python train.py --n_layer=13 --n_kv_head=1 --head_dim=32 --vocab_size=2048 --activation="gelu" --qk_norm=false --attn_scale=0.177 --init_std_o=0.0 --init_std_down=0.0 --optimizer="muon_variant" --seq_len=256
Each number is 500 + 40 x the weight over the matrix's rms, rounded and kept within 0 to 999. Layers, rows and columns count from 0. Numbers have three digits each.

# down: layer 10 MLP down (transposed), 576x96, rms 0.0843, rows 241-369, columns 48-95
# up: layer 10 MLP up, 576x96, rms 0.201, rows 242-369, columns 48-95
down241:552544482533567461512532492552484503499478490401506553520487536456515499428505512510468480508536497489528500465522486501450467498470515537503501
up242:525536502551514526494457505531473495541454504468512475536504495476490512477513535567498471475520495451515529469384468520449489465518442480534530
down242:523535580452522499508450461552500485455425481486556565487528472493488548469544502459526510441442450449493494538518559475501547509446558502486487
up243:477485466426510494467478541479532503481449545454518513437402473486475569549517471480515438541511475509483579468537529459550456489504511500543470
down243:504492548499433467498466496507497510532531496514524506531499531503531452468472521491524481557568472491527540482485391518478486489502469539486494
up244:474477560456428478517492443598498535487451469520489521481466531495476483515500484540515485538559507567537505511522487448499469484545492490515470
down244:537509485544510514482481510497529509468483477465528455403524523489528506522494507548494467476500484490505484531438515494466515539515521509520539
up245:525491485469492494485494513426456551463535524513482549514481478483510522492491509437493616510490405500500411501505498486480522507505546605531506
down245:495493478472493534529475516396575492554545496501492461549466558497482527460525500498523512523492540486481545530498437477386451462549484498506512
up246:493422563485556416466452566475507463484472442465552587530462475418532470486504494424506519465536493580424557523456499500485519457490530468529555
down246:474500455492511477433535562510562510505534444496490463507587516520509507482455572537543508545444544470481487538546497561493463547485477465498426
up247:508524472518526527579481534563431479430538472453520518515447512498509498557477483483463451513534462542446548490507513514451547489569511510454532
down247:457490469529393478420508477458483495494501517571547525500641494546504423469476470479466559494509520405477475444513500521504500569481469453512480
up248:538497581433492468564570504432473440416500452503494525493490521469534531465523385451535454537524463480501545513507482509515474487546469479566464
down248:505587529419425476505522473479556478506401498547545541458481488517592502501487431526560453484482519544428480552520520537486506525430497527585461
up249:471511488471513505497527585470478572502519493466528506550499483472538461508455532489577489539439463523464498508531460511513517485521475414492513
down249:448460514524507537503516428484500496600490517522519546445533459437499507546490510564469529485532468517516523481452508464485530553503469549509465
up250:506451518455563472445430552495472519456533523526500491519589535456512485535552496477495519454516439501518611495492476494454463498489446530438553
down250:513469436540439448574489452454461542595505486468478477464462558482523501533457458472498519474497499510470487568444558467547526498471568508530487
up251:460510482503504432483572446477476457433554472537525505532499550520514458519450531512564497515475442471540547552460469540449540499469523485456462
down251:519539528498482492431460465477515499533485474535531533584500452499494441580473587501548543492484510500419481489470499495497481493498423527411488
up252:498475512521569392412510496501519533500422475538511513430474492521516462501495471437517583472474553425471519504508482533508466524563455485466523
down252:451461499539462554590502467387544498495521493483515467495474530544478477459489534530462483482536446562476490524480521538507536485450563520520500
up253:416510480541501548510542533433490549421569498543461475499557472542449543514450474531520487548465503499471459496530464510408484498477548527526447
down253:495487542514422561541462485548368498501484509558547527493559483546477475456473473431515532491510457539466506576536562443496436504466481486520547
up254:486544506506487491508485520444576456494505517511453475535465471441471510488495558483475506498519544478515640513507475482546454588510488539521496
down254:448492559436491490487518514492469517588480516504506572484468446469511521459527508449513558440452460547514432453450523484513445489467482516459497
up255:532478538489491446438493470480496499490543452575513452563539507518533491457472572527490515538504529429541553579543509473550546474513529485508531
down255:522551463532478507485493500508593488546513470471458526520508501531504453517488355537483535508485492482510468492514481503508470514443527527476470
up256:483479492490543479471508477491500569434475537459452502497483468508488548517511493476556579513455470493499522463528528480551489612530545479426495
down256:478493507490515560565510582481501472506498525463539492555467502444502514490466489446494480501559505492552518545454445513491513463529492518495529
up257:559514562495498479461484491493504498460536573497481435547526544547506504539474516503540490457525489483481521439483476436558452503503581532396566
down257:503439571493498458516552495460465519503558535484563530448492539511485510481484507503373484534594554485513493498537496547522502550488546467562471
up258:517532500431529509491482526475509511455484536424467466478529485522506457498578470448508485492546483424537522501442481512493532513436512542498513
down258:502531451430506457491494515501504503512486468471476478457474514522555458434592470428489485450521558505522471453460508479504533535435525541517549
up259:479520524440508517488542577349427524510532467530480481489470472507508494517519407448502513480513580457540517486468526588531510533529580490503474
down259:549475471505571509491552502495436497451548560446519538427534399473491494523525528533482476506566515515427530545502495499467563522498449454498500
up260:473467560505472469514467496479438506483464457522491485573501443463483578500456492472518467513468441424469593497515584520589500520422536491527467
down260:498546419473492502501509454570555480511487579526458539409529588473433535486510568490555483552503570539573449604451433460468485506521463561460527
up261:445514485455524527572524451439461506559522445448521500491516492439548552531563469496513401526513534499425582505498492534428482474502473504536523
down261:524556482461530464489500568454507452502480498522491567490523478503467507484543522497487527444526528528522511442555430463460506544510462508460500
up262:537457539433514535493502459458517504445483476490513549490521556491551454477540497466461538404499473558520470475485413497515474507502496421509490
down262:479504514559513461541502556476475437531469489539510443504509473512418488478450489448455424558529534496494505495486594481511398510440479523467493
up263:556493476523475514492458533449468495496466508536488499507505467539549519443496498449556472511546539487437535528476532517516465445470524455478528
down263:490578507543533520540555439532484550502552527468466471461512453491458450522504443538540468513463472507544511452504476504472504515518462552469453
up264:531492482509510488506447476514540492497549491421483453432519551480495581498521551526514585518528513514424542483474502521511588521567430557539531
down264:539512601507539588476585517475547493489517545543509506517426452497443453481486542521522543505504455490478479492461585509514493462501545508438478
up265:516515497564510560491395430479474527525553468515452438589491511505475456525515465515484503561502469487552542507524468533506532476449418547504533
down265:478485514531416511477510444499465509524526478427503501495505503466528534519561526534497540455504494552495454477513496499525509438524535515491544
up266:553494475490519498498492539492482545452554469490475486515529530456534544469444509480494488525537486466492495462481435521461510470478571451544458
down266:520514498537435526474514454485500523511437489499504427490422483441462547562571540502517549469504493505503437538495555478479486526518501551465431
up267:595520449470512470477491465486494426495522481537550523514496562467473580505465504535511524450517517462495555497473454533521456509494542508478450
down267:529470466545465473506568540469511507525514460474560469487416465487522507454472491492526520547494522504469467509513522524467517505553511504455537
up268:532538427448447470490535463520467506481520507513466550485598554463546494519612439505425517544507517439516499493497525535422474516482487437448465
down268:568479491507466477469567517489438492380574473550536490535500505422534529506507512531488510576469489533487504534511476481501533489441486454462502
up269:538518536440501458498508489494506426458464460540522469519429465583487455511520423512545523514419503530568552541489518525502502517530487418459517
down269:451495537588499488485456525467528501451517536462457512431552490500487516489478590535477451546482524435479505425450512516531519460528471520521482
up270:485473504531510485495529457467498513448446541491566465504484526510561428461521520443482432538532516505564415500478525546508545507527525462526487
down270:503479495490452525448540539486429496460513537516495463558550475505447556528486474565465493511543509481493485458475495503433504570546485535471508
up271:530521488501515568456441565477550535482495478434524477495518485470481500513471441497532566575553498501450499506535457462523523600523575508553476
down271:435501478471512426419506502528531445483524522508511500489509497534522497409501465548478435471514466486515486465486519548515528462545488455460524
up272:543485581495502476467440438490530437493502449452427511430527555466487528565478541509398528568539449532538591491475471514471541565501462479451430
down272:492506514533454489487488409497488528582513415532576469461562570557481471529520519505469546491561596470538516464449512525456470496572530527576498
up273:502484450535488495490441510518478501550532429482547558573431481453538498519518518491505475545534559532519492512515512501442532457482532475607564
down273:450522487461521471563478484534508502456536519503500462520526476499466470482520534570500426394490498472506398484534515461510482545452550466525427
up274:566476486472482508471474584453567549440575525481483471477507501511474535435422491522419475519446537575412532445463599558545558543483456451541492
down274:431445461527527497540437511583495451580472424561469443502498455444522472451585579476522475531536463524482557511564520506522489528441452510467487
up275:555498444485519423536445524437557461574520545481531498480497606526492558550495383409522499469526541498529495467504510478445521506477450487576501
down275:476495547508497433521522499499449522479507484602520439452527469462518429477555596504524511521467482444489430544516508521557429497492530493581457
up276:483516512505427458433531505606497465434550454559439448537457572477528542511512467503486477520505504480514477581504466518496458488534559465447503
down276:414552478555530517479516464482531546517531490539538547526474510531469517510509559515530493445459562507476385485469524517527530501462490448446406
up277:454545530467453543511517526510458512507466533531492465532477512504489530540406498497548464527554540517512572501533393597489547495571491588466514
down277:474544418473399460438554455553468519541536531479485542511483493468466578529440490477544448531535579526516548475467441494461506517536561523519507
up278:498459483569569514516513490598482494602469479524479469610466477502495535506401467511547472475511429555505541544484495456487522541474462521448531
down278:513478502512481494488490491562444471513439449495495519455497518427531511496502463554492546533486506431465515525528503590482499497521477516524488
up279:482505475541537435519552449499470485516555462544503595451466533469547589459506484551526491525451444480479424510461476502481561528477407534480507
down279:413501491515478490448504507548474498458486444536590519561504566507487567495510606518466522525415474521434545489437472546514503424467497450464557
up280:545515544436527421439498520462507551453593463550485463508452462550476497483539548521504548451544452496450416514478548469492510540462433547510505
down280:507538458463458542486474467513510488572489454567468531409489488494508516510482540413427580487468507489500534515505503520467516459586468460483529
up281:512451490492530462536476609509489421470441472500445423471530474507531590516460506474523454468486449451538551469565451506440509585526487536483494
down281:488463502483466438498511483479532601534444516493474434564552471435448441498451509566496469473473500474552584500477473482560545510544409450506493
up282:515520513504472429543513484542566481487476518487558508492437548495512544561528511507498469540454494513467489523515512543496449512514484526437489
down282:546482504465460501473464553601483460511484541480514519539499549514507491511556467541533498462466535506462526527442579468444465549492519521509480
up283:473504408568497451486537475541481532468533480539482509436445481509497508492563531469468476523537530509422515527505459476535466409578508461491553
down283:474455529469459484441559499538439464529512505441475561447535569519456473570505473535491495439456467562529471502571485509460477555500499467523576
up284:451570511606427500543497485443446442482446460521470474483488519473537504579528519474474440490525540496497514461501487522489502516539539537475532
down284:510510455521469495478489540458536478558456519441493502457571528547483558504538536449528530373471513417489560572443536436518509533495555453511564
up285:477499532547482529582483515522509556511470570488495450503517464440560513474478481445514464475475449511500481508557498451476551487518512495574509
down285:506518459452518480463478476575437465542449550509523474470512429477515460520539559495443520487477530491519534523444548479558489566501431534517494
up286:569576520498441495503479491488506475512471512409478494531486536473523513530518444518544429486463563478471487530442467514476496528558466511482524
down286:501545424546537546491446521483516496531494555503507564537533524528438469491509488446476574541524501472517507554515496550505527509479497511443468
up287:464502442467499528517534508446514502545480529476475543519515504472504528515510497476465418494557574499539540490516523511521476509491423536582491
down287:511470513485514517492486487537505438518583529517448546448476514513496520520531473481473457572459471531485546469489548478526568420497483484482452
up288:505574481524556507355443408553459544482561438534537453489529430553516481505525483423533505555533572481486473504526511562522470565529517506473499
down288:498511532460567445506492471573501523570454461468470414552461519509501474585443434479446458491548521485513531468461453431551468504489481520488547
up289:514486456551489488459487514400546414530518425456437502494481445398514603534565492500463477530468519515484515528460504481524531541445519517504546
down289:580557481451529492558505456509475524495484455501494513494564479510509465510475546365564495513481534476526534565481481524535496478500498444466475
up290:538479492455507488459518552503493533508530482518503469485454438487459504467510499518488527553546505536536534583475465455490453519471470499491555
down290:459505499500460519508504481594460427541493483491463502507494498460503515508482535505492520459553453476492560436487601434443495536514528570530474
up291:469509520482581463545468491535595552520486507433497499475512505529553494538533491479537461482489462511554500462494405491530472495553521554507509
down291:475483450526493438499540451536508478526510483557535491551504513478529536502527477470481470521479569511438530527564514471496494553447540491516558
up292:507501451420451555498529494480470467430553521556582520524495525440478441457493518451492413484519471488483571498524499509532522499541495487480502
down292:434549406451415522522518426489437474499505532585479569532516570517514454489498464499500513421485558493545533497458625470581474466545576499497506
up293:475507536463520493553493503503472410466480528512427556469436532511504569555529491468540458472495511505480547470440528519513482543461466519499527
down293:543478465472483537475478498463508520532566531520527478578506498536472491534499519471475529567487477479469469474447564532498562507483551483603495
up294:490473530532437427536448551537503507515471473561549493511551502500498521452472461480568496522546532530394497559480508435451507494435559460506504
down294:561459478479546574499436451489513512508426538457545457552513503501570473435522548476504575494462502515536529435510419455446515547609445482494475
up295:505526446474532473531496496400538476464545471501476462553541487456501402511478516505532468501460521488454498557563531423366580506506508481425499
down295:524510547524517446522475528517532537521552457482485463483513496521492444504529516390484503493613532469496479445483529530459467482439482498460509
up296:535497450517448504431517472426483573517462585442475460451423516502552494523477433479549441529503447548432481521490506460551506487429476509441505
down296:494512613555532460539502454496544520489442500521446553518499451545464505513474498463577486487504473490518478459508489620488529473478508474523524
up297:505446483485505468457439521535509510506489446476471490527547543501539477502514509494470481459524501529523519501476401541512493532454478466528536
down297:504546513467487463527504506597490441538475466492490463478498470546448503491493524458443497494502511515460437561517516549510463530497516496480462
up298:485497498536527481532515562488430490443482454497481479544489579459529505414521551442526523463570512513469505511464493580473456484440438498475487
down298:530558499478506504476488505501510505467520621549512451465483445541450453471511502582506481516460489495553519503441546504435564495486523451460575
up299:489519486492498498557581475477474477430507494468486478488533499516566452545494508523442512547539567459456469496527472458505481519500484534456525
down299:547490461454497451508496442540449509543507466487496489489506450521529543527510435515509493557546546473489506448524530566501558524448420489487537
up300:478466555473576505481460547459490571518494506475464513550466441526490490496557494484475478462530391532477545533521506476530506476505529482525528
down300:521573476458528434509511559461496482473506471478522513487484467519531492527459515554506469528414602487466534504521543507374447478509484474495509
up301:458483433550512500489538485518591552465493489481459520523533555491499507594447488507501463535530435568528531495552521492452540520517444576495500
down301:542547504444529441511487555464498523443450470533483492540476520503486455467530514462492510554523512482520534491461475474522501492472557453495520
up302:522432530510479448481473566515551525421524533464502520564590598477490532488484512516513563516540478449519430509579499473458460487458558500437503
down302:572513543445437465439411496497479420557568526446525504490454516515487516531576464516486512503484528550478528521468489563533505467450534519492560
up303:463523493469507452516518477499478509466493457497549554493507497483469533483511486447527501425575452481540520489477455489505423549551496519537520
down303:479523483453449496477587429529441460499527488565543469476546468532496482478449525548491523462480490529472458545509571500500501536536583544493469
up304:498479476541513448465473507474485585447531508448504509460408541492509536551451488442479547543568515542515501476526520499395533475487516490566468
down304:455559523451509519513514497431537472533492469554544547529542451519540493437561479555503453495482539441502503480478422483520524475531488506481478
up305:474408497553489488506469507518498514539469467413487496465498534498447574554462448469523565572480457466513500480477454521541555537459506518556490
down305:491508525543507516478530529508467532495490508562524537481494437574520487427540479614439493431555551526586461519531495462475423414490548458475463
up306:489545507577470397427478534556530526478496472562561406530445538507526514529489452535479455498568500549396504505497468536543473493528521508435463
down306:405491519487498483633475459513549552559499502511486494511528454473461560513491448541552482481508454462529496468535528485490493478493472512512497
up307:521578561493507430491464563474477476554518443498520510577502491503455447583483511424481501467512569510496548573503467493509535481470427508539452
down307:529517525485477497495464484454485598453466518435556532531506473467497375481462532484564500480513469573499466488525562539476491491529470470492533
up308:546527480533485496436535524461477430537510527564504472503519468426547598489490496461492562507441501574450533559433472460461505519435446521466504
down308:481452426476505504599500474475540492440469568505544565473501479557552439492591522457524416516445525521497547488495445520493558497559482460493538
up309:530500455469525431485428543430458506502489500555434505596475491515504479513495478446496486525533468471416487483482541503556467453494549489502549
down309:460531537505510545517517422448566498465501560398502462511529483477469528457440453557452496492547504523498494528568501513494499437474500494444586
up310:437549482482543490512492494555577494494490510479428448480456538569527486554537476496466464466471459483435469528593507454487535466530532519515430
down310:514529477519414603465583465482527494536491524427483482475550446471548508498489507511479495466489507594514487466530489481474471479517511468523527
up311:531427450529499471474477472457493501523503477493459471455509506443521534524505509557560536518513545530509480505548538429467481429510476517502454
down311:490490493497474456510483455525607499444497491460498467509494554525489475571478483473540445454523505532574547453504450446579500574513497532576494
up312:522479514467435492492489494491551459413546566452440573472472561462470496490503524544502405434460513538459422482503500550498533479558526523532537
down312:494469505557488517513559439490503533541478455532480472516490531536482510454403422440483583509516413457517584520520500497457527518501532404435427
up313:495483430550496505538566554506457499517519487460457499488488486588449563491503462514494488522443497414571516445577467516617460495528517516492484
down313:474511531492515462417512465502571572536574519542506477514523535498477441558488554475505509483512541498490443462462583486455498468556434499489535
up314:534520489463539520477505507428523435551524479464514460480496515510523568535482494423432417511599416527490517551481466446475540531508509446525511
down314:482476513490529478556503454520534602479540524538459485511491496490509525462499489437596430461469522490439475530485512525495514534535461476517465
up315:444450466570523478520552502455566505449534465477468501528459480506429476506496441433514464451578520635495552540439504497443503504524454461484501
down315:515505511517498471534472497475473482475487492482458563510453537466500482546438434491477561485533516463476528502477480404472474546521525531407486
up316:512443443539422441507464502478530487531492523506567521535457512511479554463496450548498522543486455410527517468493470449443449592491477491550592
down316:563488515501537534500544485489510586474439571566495475476527470516490524468493460542514560461471491459473464500481516561588602482422518470500405
up317:527486519484507474561483506510449554387442496495412518446466536491526536488562397492438570426565497500526465463493500495407448499486424497507498
down317:490448530532572439416512514455471451430485499524525456457532465440567537481581505585501445501462474433498415481561492588450539522469561453519528
up318:534467552496497536489512470446449494492533469511512491534545491479510545516512455506454555535506475460461537525520505472476509555486470499476537
down318:512480503451506523532485534521477539493477516464487458501458536512471480510514466458480511509541481509524457502469477478485501431501576487567508
up319:492523473557522533491519479524493509527514483529463513501475573447493470502482573455520470493525544563461524555578468499487536460462526442456446
down319:556533503541480462565513476463564530487492499482527488534479542535504517504518545523473488499512518503502492514445522528535530519503467529508452
up320:603496423459529496473527500449584524492507456526533471503545556454483493519459480548458509505540489585481469527513428485544485524562457464496529
down320:525475501544473463477516486515488564506496507492499500584464443462486470452501574481523471532499540561481495548545508484520523561497478465541495
up321:523570520553505525529521492487468486465485544450495583473520537464461495484491477465565520511540508540456484487404464590500627548468490595531441
down321:529437530589470549519407505491498454436502489484500516490526457530544470533515574520480483508562535464451472494495495500485464534527499534505528
up322:499481515470559466532490490501434513413469518477530585491520486511542559567471526491544529564527436485447536566481454499509554502500472511496490
down322:504564479525466492464497566469528505457502516506496512471561472475498560507494497486514460493526482557560482429538562414455498483484493484510464
up323:515585544490516479514529507482438491447532477483529535489521450487509480478530522530559481519530440460471523498465520490491478498499463538476532
down323:471486499518508499501539490434504524515557478528517486566530467525491487478524485464439544492490543475496502516486493440509492490522485505443555
up324:527459413407578480500435548460568510430490461525546476545521467534494473430456507494529481473499507520547463521503495501459458497520468451504549
down324:525495512542483513473498470455492487501536537473472470546523508491509574506502487454463430473456526500479506612543479501399529523465475552507473
up325:445514512511564497525523479509553496479500414455424460456541543422529478449471496498501540502502539537488512492596567490543528486484542491558498
down325:529476444498466481496483469499531434466495561540545484545500482552548457529447475504576478525522469459495514439539472452492546469467468515552530
up326:426481485540485494488575506483517565513550490517534441502475522492483447460488555543406469550468464476448503557495495512465473542518575536413547
down326:491573564517498541574545481517467473477505443559527490443512503474501550496468481511472477469514505522500543464494472498510438536485527459474558
up327:538445511440493493504494585532492564488528505471440500474520478517470509467544454491515488537469488510526493454480543527522481473468517451552494
down327:478469484497524520494491487536513530516468522479492494552493489525520507480532491527487521533524524478490484473482512485545575512545489504454486
up328:479519453511511497537524633501505514534541455445545546447548485464482485510471461510590479465461475511486542480474457485524554544476569418471439
down328:554501542525473580471528458494430506530521566483492419436598433533502449586549568467496487518511497491508453530563482434557505553493539455466469
up329:477486502467485518529517504421509514481505526473520435420471440524508452512477460502488517478559480555527477570537441502520465527505482531480524
down329:531474550482422507542537493504485529472546483517484521517532571460570494595526533498458493425496453523484517587565493496534474426457485456548513
up330:550533498489498487508451506507498450456548497494450495492513533494444510508476509524537546526523475485511474490505523445521462467500549490553443
down330:499489478537435500492524439463477500449477508549545512492498545527473388423417596494525478466454506496533479499491510570517460552433513545551480
up331:451490450532499579520453560546489537473463534469513503512534524573496470474461508544450512556444498497480536539514443442591460531477479450490492
down331:454535539466486600476523506529473447476406528433486496474519483499591458490494492546472493537487452570513543465518476492508579497492456458380483
up332:485582457488469449418514559547479479471507467516427510453525575532481461522528500530534476485526518459451521508485460539526503480580452487473531
down332:558439464435512568490541476457452461458456538448486437576406497548501498480510488543478534522495477512483529500525519444514482544524524544479473
up333:507532521532558436460517517506514517401499498472494485539524481524521435477527533507578507484500531494452551496446509488456480528506499460455515
down333:458483513478512518555572452410543512523545573518478509510570489513485519466444474546497531538515472502492506491466543427485509475485470463533481
up334:539570523528467443475541481497415543460457474459543519497478512485537464539562581555493559504554461558430503456437555497481430494546467427531426
down334:478554487556511525541452514552467538521472524516463468560477500429443528490491463458516490509500473462492513476515464510517554488507463603500541
up335:479439403539525466471545484499467531505493489482458545477494436566486512487507493512485540567476452480415509527450470452529544485482484458518474
down335:498494524472453532532561501511497453525531499473481501498546499526506465496501481526466437445521510477545506472516432510508441481549542509466539
up336:421494520400454437549459435442481488486523524504531506564496493517529515489497441527509464498570468593516488546483451516586469488545463439485570
down336:510472533588504541387558540539532576461428510484433438428474523506489515545494537499458481467482498492466513483561496410435549510543466508496477
up337:527483417527526409495484519433515515529487487464474484466610555491484543437462488511508510461471437483450522508531561481482517453519407571513547
down337:458438554384419493521519547568443508436450443471459600590526436475544482468580526531553518485492469519498470481500514460565459487468593468476501
up338:568523528514553519491499497478441440511544487498511457492493458550500541517508469456528502513505548555443496523495473557442521471479559511603514
down338:503477490550502478477552516535510509469441507471481567474461500505498519499494505543468514522556478465518573504455491467516426539605489462436467
up339:559475453444498512483564528472525431468471488573470573515508459518502585513523471406477547526482394454480498499580520527547447561542587460543497
down339:485538485559480488474513456459431493488525498479559510538551523501447449547478510379513528492575492461484529542588448469425443503496538411501540
up340:534490518482463520584505434479496543414489460500511514560397523502539545482604432533465460504501524546463519433509511623546476546504500485493542
down340:498529426434528488463476554564621539554576518491492406479505448477517481541433484515512541529501432539503489437613608513405527436464597442491429
up341:530457539520478549488462468488442560531508494496460427497483480513496487390487513528461504487504444485476445484558418605537487564479553430521486
down341:528455500470526482448558526556485456488512523549553521445470531511499527516521422445491477477480598566425500452520551485481524458463503560534494
up342:498563518518483470463464500445501469482530526530403467512512466454470526510520507421469428497505510460532543457584527455551506468457527445404494
down342:459553543544511518543483494462535475427496519556512547464475496449519480506492560524561393443428514452474492529511568540531529518584555442475490
up343:455483493568527518518515499529455542535499489427493475420497525462502500433505434549489498512501534441485547498528494523480483463506522487507409
down343:522488509480540537571535497481549536482502536480555442543493534512497537525506430439569500426432509513509477500487455455476430452476502493519560
up344:432585468440555483547461520494504483543519431523424525491510491434468468484476498527510474513523507547586490591454462452520516513483467466494532
down344:477455531519562479529506472503541547431550494495536529557534477484471503470433393415406528498559515461582474443506463571469497474492472475567507
up345:560496460518611506537451556497541525499428583416491470499530527450492538536504503479480498514505513466488483548502475526524494523579488425488449
down345:486428478466480506519441536500486532491512544545553473517535467497489560581561452444511507532483520541527495513516481493531519515440454461501472
up346:479469521535488517436509515495482495516535487517489490439545528386466507480468483509497608529442501502482474527541540469536525534496450480599588
down346:554535533486499465523543426506508513522529508485523470439513475475453439484492537573469519439468500572455561590491519505517470505432375545523533
up347:547495525549530439460449459509489470501484472484500422484497486454493531520483455459492551476494498556460458501515573498543516554499498513483483
down347:504482532548517510464518535498498486465484493502481536482480479523539544488464513564488412523518511521518613510481479527481516518495469537464471
up348:583487506461509491487481472558509597530503487461446509519534548469502485448544499516485482488598501491474508573471477499517415547467553434504507
down348:539549469454508504474510508523535451573498451461463461498475484567490521516469442493543536497530472528451477646501477458471558513469496526530450
up349:565476542598530466521478445511454555456469456489409522468540490556495459473489486514453418460491464460469521526495528526469447491581456476528432
down349:516492497496471522496501516480533376502473473536577484451501541400459510522457502538497560487499458469521450501480489483497548463503551499466473
up350:466611520491538484546500512508567463510489446487438542446509541478470473540518441440504484472503510501488482471513484481457457494510570503514506
down350:515519538503470485538537504534515519547561459524516465511543413482544519499540522424505593518513524547515440528531502524497496523474505468452528
up351:488553470504491396499504453478492458452497491478514519491525534521537522498486528523504450541448445507503394523505505535502501444570544482553467
down351:482496517472490537492478455481486545455550508487517461507550499508459510434513516516524492462450432546530432466507522460459510533537549557499513
up352:560528492475523550459546531524497520474508564498448474518545418456506526529543474486535463550550476492520490527445501480518521561515423554469475
down352:538553530459502469436502432519466472533523508488475453514478523564530494500547539529460505527536448565521497502462541495469531528493504571515439
up353:433539492533456445498460471480465507486532515444436522479524616470518491494450495430473533482480529528499491497510474562446510502595502523498478
down353:545525441517530486473464519525409479489528428543478464490544501468473518495537489555506492500559460424529545515507472486503501512457515500566516
up354:501516450514521480439496478542578519488486453420448462557485462424507514485497478517458492578466515522492538499544476510488476485461542508503581
down354:489522528468543507533510479570477456474437489506464514509492452424468485516598512537549564464453493483477506502454525480444523462573534512495494
up355:454543487518528467593536466478439533399513467513579510418474575499456468530421451460495509467492419507478522529510537431561533507512463509525496
down355:484504482477525553471539491492464444478519478431513501532542480480523520482480454538563489468534484536509572573512500494535438550496483489503467
up356:489558498446456443475526538457483530465521478469560482554477520495440492514516605519479545535477487480452480501481519473567476520518413447536504
down356:480430514535491447449465477543562494461529556576451516487525550485449585508507490494476572461516504507511501505539437460473488556549468552511523
up357:466569494463488436558416499552492525443534501504450555519530476550457502538496524443546421522518565460465485519571536451474491554468457452582526
down357:425553560426505456495502465471402558493512573524545449525549487478498501506513506440504563472463510524532481506510551480532595471464439564553509
up358:524489495476465442499477524464467405517502488508524492533552539442421529547471441558470459419519562521520513520470439556474457496596577526466448
down358:519467498524510489500516530476481453503574544517501552398529544456521491504466548518484498505597479521494430520514476498422534507448504457527546
up359:515474515483545548471497494541523510467522459513470493541511495452549465461506513546527469540495480500445496515504453519481504523511507489502506
down359:476463539479494479452508488542494459565519492516504535496521540458517467544563538499495557492441523511539498528494498464504485502467510478479501
up360:536471507463432526502430465487515467460521470529531497614479490488520481497523494545466512483495533504508499512463377494495496495462492530537521
down360:492509458474464511463512498490522470568467526531489547517496470488525498484541482478528493525459496480440504552485488552487475472487455542500465
up361:464459493454517473460489477425459504498447466438474501502550492466534487535530497523462506550588463470507449498513480524498516516441518491521492
down361:492468536499523486510517516458509475550500445493503542562476552472552437466566496442477524484496494537528423443470453487453419504494539456508552
up362:536514478537491499515489529490500510527560530475461501484471528484509467445562536486527407529510535532519541405510439529475515595488510496483488
down362:557496446502534481464566454481503465538480494487487518527483468528479484507528623436472587452469538533447523446537483548451537591503502482452471
up363:500467473480509473449455536574477506485473442515527549451477545467459500529410464518477439522471453508464603468500519511556484482437477492524536
down363:478524453452432519445446465552486462527511471500470396539484545474439525497491470579488563527485558454469565518481505535448548417433502527504511
up364:466586545425463450491395496410529583465583509455438548499458532526426490435569532531544499540556551489430480529455534487481534468510461455436474
down364:499484476554527535423569419529428509492513533536509517510537556406506588541478587522433520479474510511481465522500496489456485536516464544539442
up365:509475498514528463539501447407527498451541494611538480516488513524499567461511484587498577570477487425523413459553430498523466548481512452489528
down365:497445461408485461483461564518476437511473526517596610471520506548482516538443475476484540452500533467495525461516566536562433473478443514509571
up366:509558430511480561597501466516491529510510461489387541559495487551547449536568476520540459504417451574524513513544448442512533507516490455497501
down366:466486525472498434476484537493522419537457469516478520540538505541548478467520490478505529509496567352526497517530494464516519552519460476546494
up367:552463544421474553493489539543521524495486559446444483474486512528537502519483478415500510579498488523510536499491442479500501474528482506587494
down367:467544487489476473522510505480512502472487459487532494475470462536525436452505539533534507428498548496442560477502488535550476533483471517481463
up368:465539448485490428468503550527576532562539463501507495520476481478460556530498472500538520502537545518491453493500529543417556460494484500546509
down368:420508487479531511458506476508539507449449510562540509496523456491511515498491478611487468511520468544461487466516441517495438460516520513436513
up369:562481522569507441519478520573503446473550507495522569507496471473441568429446472484478555493496453458504559572541487486491475476454501573475516
down369:451490444467416490515515479559537589513472498488509421487461523564519480547444556497528501529558543485518508543426483496513600463522592459446505